{"n_layer": 14, "d_model": 256, "n_head": 4, "n_kv_head": 1, "head_dim": 64, "d_mlp": 1344, "vocab_size": 8192, "activation": "swiglu", "norm": "rmsnorm", "norm_place": "pre", "norm_eps": 1e-05, "positions": "rope", "rope_base": 10000.0, "rope_fraction": 1.0, "qk_norm": false, "attn_scale": 0.125, "bias": "qkv", "tie_embeddings": true, "parallel_block": false, "init": "uniform", "init_std_qkv": 0.0389, "init_std_o": 0.00736, "init_std_up": 0.0389, "init_std_down": 0.00321, "init_out_by_depth": true, "optimizer": "soap_variant", "lr": 0.00472, "beta1": 0.95, "beta2": 0.98, "weight_decay": 0.039, "lr_head": 0.00732, "grad_clip": 1.0, "warmup_steps": 200, "schedule": "wsd", "decay_fraction": 0.816, "decay_shape": "linear", "final_lr_fraction": 0.05, "batch_tokens": 65536, "seq_len": 256, "doc_mask": true, "train_tokens": 390800000, "steps": 5964, "dataset": "wikipedia_en"}
Each number is 50 + 10 x the weight over its row's rms, rounded and kept within 0 to 99. Layers, rows and columns count from 0. The size before them is the row's rms in percent of the matrix's.

# layer 6 MLP gate, 1344x256, rms 0.187, rows 793-809, columns 64-127
099:50 68 33 52 51 64 42 52 59 57 47 55 61 43 51 72 49 61 40 45 50 68 54 63 69 41 36 60 47 52 44 35 47 37 47 46 55 49 20 47 36 54 35 54 40 52 56 43 40 42 58 41 69 65 58 26 45 45 46 47 49 54 36 55
105:54 41 48 56 60 64 42 32 44 43 53 55 61 46 39 51 61 40 47 39 50 54 67 37 46 64 35 51 58 49 34 46 46 53 60 71 46 47 61 71 57 61 60 57 40 60 60 48 53 36 52 53 52 57 75 42 37 38 37 31 50 54 36 45
097:60 56 46 49 43 53 36 59 54 50 46 67 41 57 54 52 51 53 40 47 52 44 60 39 41 51 36 50 57 35 50 55 51 58 60 51 65 51 50 49 47 56 50 58 41 47 65 54 58 63 50 61 47 56 43 41 46 60 24 58 69 56 51 51
106:56 44 59 57 49 40 38 54 36 54 45 50 43 55 56 59 47 50 70 69 49 63 38 53 60 41 47 52 40 59 58 49 55 35 32 59 35 60 21 48 60 34 67 55 44 47 40 53 55 54 48 45 58 42 36 49 60 53 62 63 62 68 58 37
095:47 23 49 59 51 65 59 60 49 50 56 46 62 53 50 27 59 49 60 56 63 47 43 61 42 61 46 55 39 38 53 45 57 58 29 24 57 44 37 58 43 54 49 58 58 53 65 43 67 41 59 72 54 70 46 52 54 49 46 42 44 48 77 48
095:49 44 60 52 35 55 29 38 47 59 39 50 32 55 35 51 53 57 67 47 47 57 47 43 42 40 54 53 52 47 50 56 51 44 50 38 53 49 46 54 45 58 45 61 62 61 61 34 60 44 49 46 68 52 35 34 37 72 40 49 57 47 56 57
097:46 54 66 57 61 52 63 36 45 44 62 55 57 53 58 42 51 45 49 59 39 43 41 55 58 60 51 42 54 56 41 45 39 55 47 58 39 42 56 50 54 57 46 34 64 42 54 52 49 45 41 55 49 43 63 50 49 25 53 43 62 48 48 70
107:57 46 49 51 57 51 37 54 39 48 52 68 43 52 51 59 57 43 64 61 57 49 73 46 56 63 51 37 43 51 49 49 54 34 50 39 46 48 64 47 39 69 38 58 43 60 33 39 43 60 55 38 49 52 41 40 45 50 38 69 39 51 34 40
098:42 43 55 46 57 53 45 48 48 56 53 60 52 51 55 40 36 41 66 61 68 49 46 61 51 35 37 66 44 48 35 42 52 42 42 46 50 54 55 52 48 57 49 34 67 29 33 35 63 49 55 60 35 40 55 46 46 49 49 54 35 44 51 54
104:52 41 46 53 72 57 31 47 48 47 42 36 48 52 47 37 64 44 38 51 63 56 59 57 70 52 43 52 62 58 48 47 58 51 45 38 53 47 45 56 49 35 39 57 68 27 39 65 50 57 50 33 53 43 46 57 44 39 57 45 51 55 50 55
098:33 45 49 48 33 56 50 54 51 57 40 43 49 60 65 53 63 53 75 34 46 39 45 63 58 60 56 59 54 47 57 48 37 57 50 66 63 52 48 56 46 58 46 54 33 56 40 48 45 45 31 26 66 54 62 67 60 20 49 62 58 52 55 41
092:59 54 45 44 51 56 38 50 56 53 60 58 58 57 73 55 52 55 40 34 52 46 47 45 52 64 31 56 42 65 52 35 46 55 67 51 70 54 56 55 71 65 59 41 28 69 31 44 53 65 71 45 45 54 49 46 42 39 37 50 51 62 76 38
105:57 41 50 64 58 62 30 44 58 36 38 44 43 62 63 43 54 51 42 48 62 57 59 49 44 41 53 57 46 36 37 68 56 56 47 24 51 45 43 54 55 66 61 75 41 57 44 44 54 63 51 64 47 45 43 74 49 47 41 40 42 59 52 42
104:45 70 50 46 65 50 36 54 54 52 62 49 66 68 43 47 45 48 44 58 60 47 54 42 52 38 27 42 40 52 37 49 40 27 51 53 62 47 46 65 57 44 58 66 62 48 55 69 49 50 71 48 20 54 61 61 65 43 44 58 60 46 56 42
100:43 51 41 45 49 45 36 55 57 69 53 54 62 41 58 54 57 67 44 41 63 56 50 36 66 53 63 63 42 64 41 62 57 58 48 48 63 37 45 67 31 50 52 54 32 51 62 54 68 37 58 51 39 49 47 60 67 49 52 52 38 55 55 45
105:42 42 43 57 39 69 41 35 55 55 35 51 40 51 64 53 64 50 52 32 55 48 60 66 53 60 54 62 42 48 57 49 39 66 29 47 48 49 63 51 53 46 41 34 36 49 61 45 63 42 50 65 39 52 45 45 43 57 42 48 48 66 67 54
089:65 51 61 72 63 43 53 39 53 46 44 56 41 46 38 53 48 50 56 47 36 37 54 47 52 63 38 53 55 42 73 64 65 56 29 51 45 57 36 43 41 51 30 47 47 34 56 40 24 49 49 39 60 57 48 51 48 77 42 55 62 55 63 47
# layer 6 MLP up, 1344x256, rms 0.183, rows 793-809, columns 64-127
101:45 49 56 48 49 31 27 45 48 52 51 19 46 51 52 60 57 43 61 61 52 45 62 58 59 40 44 59 67 50 41 55 36 42 33 58 47 58 46 41 51 50 51 40 42 51 48 51 35 61 50 61 69 66 61 49 48 67 60 39 55 51 54 63
108:44 53 35 61 44 36 54 53 54 18 23 46 59 73 50 35 58 45 38 56 60 53 62 50 51 38 51 39 51 52 42 52 48 56 43 51 41 53 39 55 62 52 57 59 50 44 59 40 48 39 53 55 53 55 58 39 55 46 50 21 48 34 55 43
106:46 56 46 51 45 47 45 57 47 50 52 43 50 53 25 45 48 52 50 32 46 40 36 49 44 51 44 32 45 53 46 43 64 57 51 55 60 23 46 59 64 45 41 43 63 62 51 67 37 57 42 39 44 42 43 46 44 39 38 52 65 50 55 56
105:63 53 51 32 44 44 58 33 51 56 54 41 49 44 45 68 46 57 59 48 52 41 46 40 45 35 34 60 49 52 40 55 43 55 42 63 52 41 52 63 29 54 49 56 41 43 46 49 56 59 70 41 45 53 62 44 64 47 71 66 49 57 37 44
092:58 45 68 48 49 55 53 51 55 49 41 55 44 38 39 62 45 36 49 41 53 46 52 40 48 60 39 53 50 55 57 57 37 43 60 39 53 49 56 66 38 60 44 44 57 58 32 71 55 47 42 39 43 56 45 64 61 43 61 56 42 47 57 40
092:43 38 63 45 60 41 67 57 46 48 44 19 57 43 51 50 48 44 52 55 62 51 30 54 66 55 27 42 55 62 49 49 51 67 44 41 53 72 52 58 50 58 22 54 39 45 49 55 50 43 43 58 38 57 52 47 43 61 53 54 45 41 58 54
098:53 43 42 33 47 49 45 45 59 40 30 51 48 39 34 52 49 24 63 62 44 49 53 58 36 48 48 49 61 57 57 61 46 47 41 55 64 41 52 63 34 44 39 48 49 53 30 51 30 61 57 56 49 52 48 44 53 56 51 50 49 64 38 45
104:35 54 59 61 47 37 23 57 37 60 59 47 36 44 54 59 50 35 50 61 63 60 60 31 58 55 49 47 71 32 53 48 55 51 51 54 56 69 50 56 31 38 29 56 43 52 59 45 47 70 43 54 62 38 57 50 35 36 44 59 41 35 32 39
102:47 35 74 52 38 50 55 41 44 64 46 49 58 39 44 36 46 43 40 40 52 32 48 49 53 49 52 51 54 40 69 52 42 58 27 56 46 58 47 47 46 66 60 62 52 49 54 69 56 59 56 41 51 49 50 62 35 46 51 64 44 38 47 60
100:41 40 41 35 41 40 48 38 65 48 47 42 44 53 41 42 63 57 60 57 58 39 40 51 38 70 55 54 55 53 46 55 58 59 62 55 63 48 65 52 49 64 50 66 70 43 49 61 66 56 67 46 68 44 35 53 53 52 44 68 37 62 48 65
100:78 35 43 51 45 43 52 33 52 57 48 45 49 59 48 63 52 31 67 63 63 48 64 39 42 52 40 47 42 48 43 39 40 56 47 41 49 59 57 49 55 54 56 60 45 37 42 42 58 57 38 42 37 53 39 55 44 58 49 54 60 55 63 39
090:53 50 44 69 32 57 52 45 30 35 51 47 51 51 47 37 55 48 52 51 49 58 54 53 62 56 28 49 46 54 48 59 59 44 61 45 50 58 43 57 50 73 51 60 57 51 36 38 40 51 63 57 49 59 57 67 50 60 41 59 48 53 42 57
104:38 61 61 53 40 67 56 29 45 51 51 51 51 69 56 50 59 57 52 39 59 44 47 52 51 42 60 64 67 45 42 48 39 38 59 50 42 48 51 38 49 69 37 37 47 63 46 44 39 70 39 51 63 47 49 78 56 67 55 54 35 45 49 34
102:50 66 42 43 56 52 49 58 59 45 60 67 64 26 57 47 38 53 56 44 41 52 46 47 54 61 65 39 51 39 25 41 33 48 33 38 73 44 44 65 61 68 40 65 67 39 60 62 47 49 53 34 34 64 50 53 33 54 48 52 53 57 59 40
092:60 52 54 30 68 55 58 51 53 26 34 49 54 42 56 60 53 29 48 44 43 52 59 51 56 65 49 59 41 42 46 46 48 43 46 60 48 71 58 59 66 60 50 54 50 63 58 59 39 39 38 42 62 46 46 48 42 36 54 29 41 46 54 51
104:38 51 53 58 41 46 57 45 29 61 38 47 42 59 52 69 62 58 46 53 60 55 61 29 59 60 64 68 36 55 44 46 32 60 36 58 59 43 43 46 57 45 75 50 63 67 70 39 50 40 58 49 48 48 42 47 59 53 36 44 54 45 51 67
092:55 68 62 39 64 56 59 55 43 50 39 37 73 80 54 62 41 44 69 62 55 56 34 44 39 42 44 55 69 57 55 52 52 52 44 48 44 42 55 43 62 51 51 44 58 35 48 52 41 37 72 58 64 27 52 56 55 68 42 75 39 52 26 52
# layer 6 MLP down (transposed), 1344x256, rms 0.175, rows 793-809, columns 64-127
099:60 58 42 25 41 51 25 51 41 37 37 35 69 56 57 47 35 43 74 54 42 36 55 38 72 51 56 64 44 51 22 45 45 57 49 42 56 42 46 36 53 58 41 48 42 44 40 29 45 50 54 37 49 61 61 42 42 43 44 52 66 44 61 41
098:59 46 51 71 35 54 64 56 56 60 47 41 33 42 36 57 54 40 44 57 52 50 52 45 58 52 49 46 33 64 39 43 45 45 43 55 50 60 70 39 64 57 54 68 43 64 54 83 66 59 52 43 50 52 42 37 44 55 62 44 51 55 44 46
106:39 46 66 73 44 37 41 46 57 41 61 38 52 44 47 40 47 44 65 57 61 42 49 65 45 48 44 40 49 46 42 41 37 55 53 63 61 46 45 48 43 53 36 35 37 43 68 52 42 61 46 51 64 56 39 67 54 48 59 46 37 61 55 39
103:52 56 66 50 60 58 55 38 62 56 52 56 52 51 53 49 69 50 37 44 39 54 48 54 51 33 37 47 42 65 51 48 66 53 55 42 46 34 72 59 56 40 51 46 61 42 34 54 48 49 73 39 70 59 54 49 42 58 50 71 61 40 44 32
099:38 62 62 53 40 50 73 45 55 35 36 53 59 40 55 58 45 34 37 53 40 69 57 39 52 44 60 43 36 62 33 58 44 45 56 68 35 45 63 38 38 42 27 41 58 52 49 49 45 55 50 66 41 48 54 49 54 34 49 49 61 44 45 62
103:43 55 54 60 50 34 56 48 59 50 47 51 58 58 45 49 59 43 47 60 59 27 44 70 45 56 39 62 41 49 63 40 52 34 55 53 24 61 46 41 59 50 46 39 38 46 58 54 51 46 46 51 58 63 53 46 52 63 60 42 46 61 46 72
100:56 53 50 42 62 48 37 38 48 62 55 40 39 45 55 50 52 49 55 32 63 46 51 41 32 34 53 50 62 49 62 50 60 38 70 45 43 56 48 43 57 45 51 62 55 32 34 54 49 57 57 48 50 37 53 72 48 50 45 53 53 63 67 48
099:57 64 44 64 43 48 61 35 43 45 45 33 82 45 80 62 46 28 61 65 36 57 53 33 54 58 27 70 44 40 43 43 47 51 57 53 52 52 49 48 57 41 52 39 30 53 58 69 55 42 38 34 52 58 47 43 64 56 47 54 53 51 43 31
104:48 64 60 50 44 59 50 40 58 35 36 34 50 46 53 58 45 39 44 49 57 46 59 43 49 63 58 53 42 51 48 53 54 60 46 43 50 33 61 29 59 65 47 58 49 44 56 51 47 52 30 51 61 50 56 40 50 42 48 56 40 15 44 56
101:64 53 66 51 61 54 54 63 39 38 73 54 44 41 47 49 51 47 66 52 49 47 45 39 49 57 31 52 60 69 68 47 58 60 39 40 59 54 55 69 45 46 50 47 47 48 43 56 51 32 59 54 53 49 55 49 61 59 57 44 56 51 61 50
094:29 40 53 76 46 54 46 37 70 40 63 41 45 58 48 59 52 40 54 65 53 68 35 38 42 57 38 45 34 51 58 49 50 44 69 35 39 49 52 30 43 57 40 56 61 45 63 54 64 37 61 76 58 44 62 53 39 58 49 59 64 31 24 52
091:44 53 47 39 42 46 44 46 25 27 56 42 22 44 45 53 44 54 57 58 68 59 50 49 53 49 43 59 49 65 44 59 42 44 47 63 46 64 50 40 69 53 38 59 56 48 61 48 56 59 60 51 41 60 57 76 40 60 30 41 39 30 63 38
100:41 54 41 49 46 55 53 67 45 46 57 49 60 37 49 61 50 51 31 40 50 51 55 60 46 42 39 51 43 53 64 52 52 39 57 61 48 51 41 41 49 55 54 41 62 40 43 33 33 72 54 39 43 62 40 46 52 49 42 64 65 51 39 66
103:57 47 38 33 52 51 36 35 56 56 64 60 64 46 48 40 57 62 42 39 51 69 53 44 45 31 49 54 42 46 45 46 42 40 41 34 65 46 46 60 59 53 31 50 47 46 47 70 53 53 66 69 51 53 33 57 62 45 58 46 54 36 41 34
101:41 54 59 56 64 65 40 62 38 58 44 42 65 53 53 58 56 50 29 41 39 44 42 48 55 21 54 54 21 51 38 50 58 53 46 56 61 42 30 59 45 58 46 27 44 59 53 65 67 35 44 37 39 61 51 49 46 47 62 54 54 48 60 56
104:41 57 71 52 41 50 73 57 47 54 58 69 57 66 59 60 54 53 63 53 49 36 71 48 61 47 43 36 57 66 48 52 43 57 62 46 48 51 49 40 35 57 70 61 51 56 55 46 30 46 49 37 62 55 52 39 33 45 38 54 32 43 61 47
092:61 43 49 51 44 52 54 50 55 36 48 57 51 49 34 38 59 62 57 58 38 56 63 59 57 67 31 45 35 57 57 75 65 40 45 35 63 55 49 63 47 51 36 42 61 60 43 48 50 60 43 56 45 67 43 34 51 53 43 45 70 62 57 53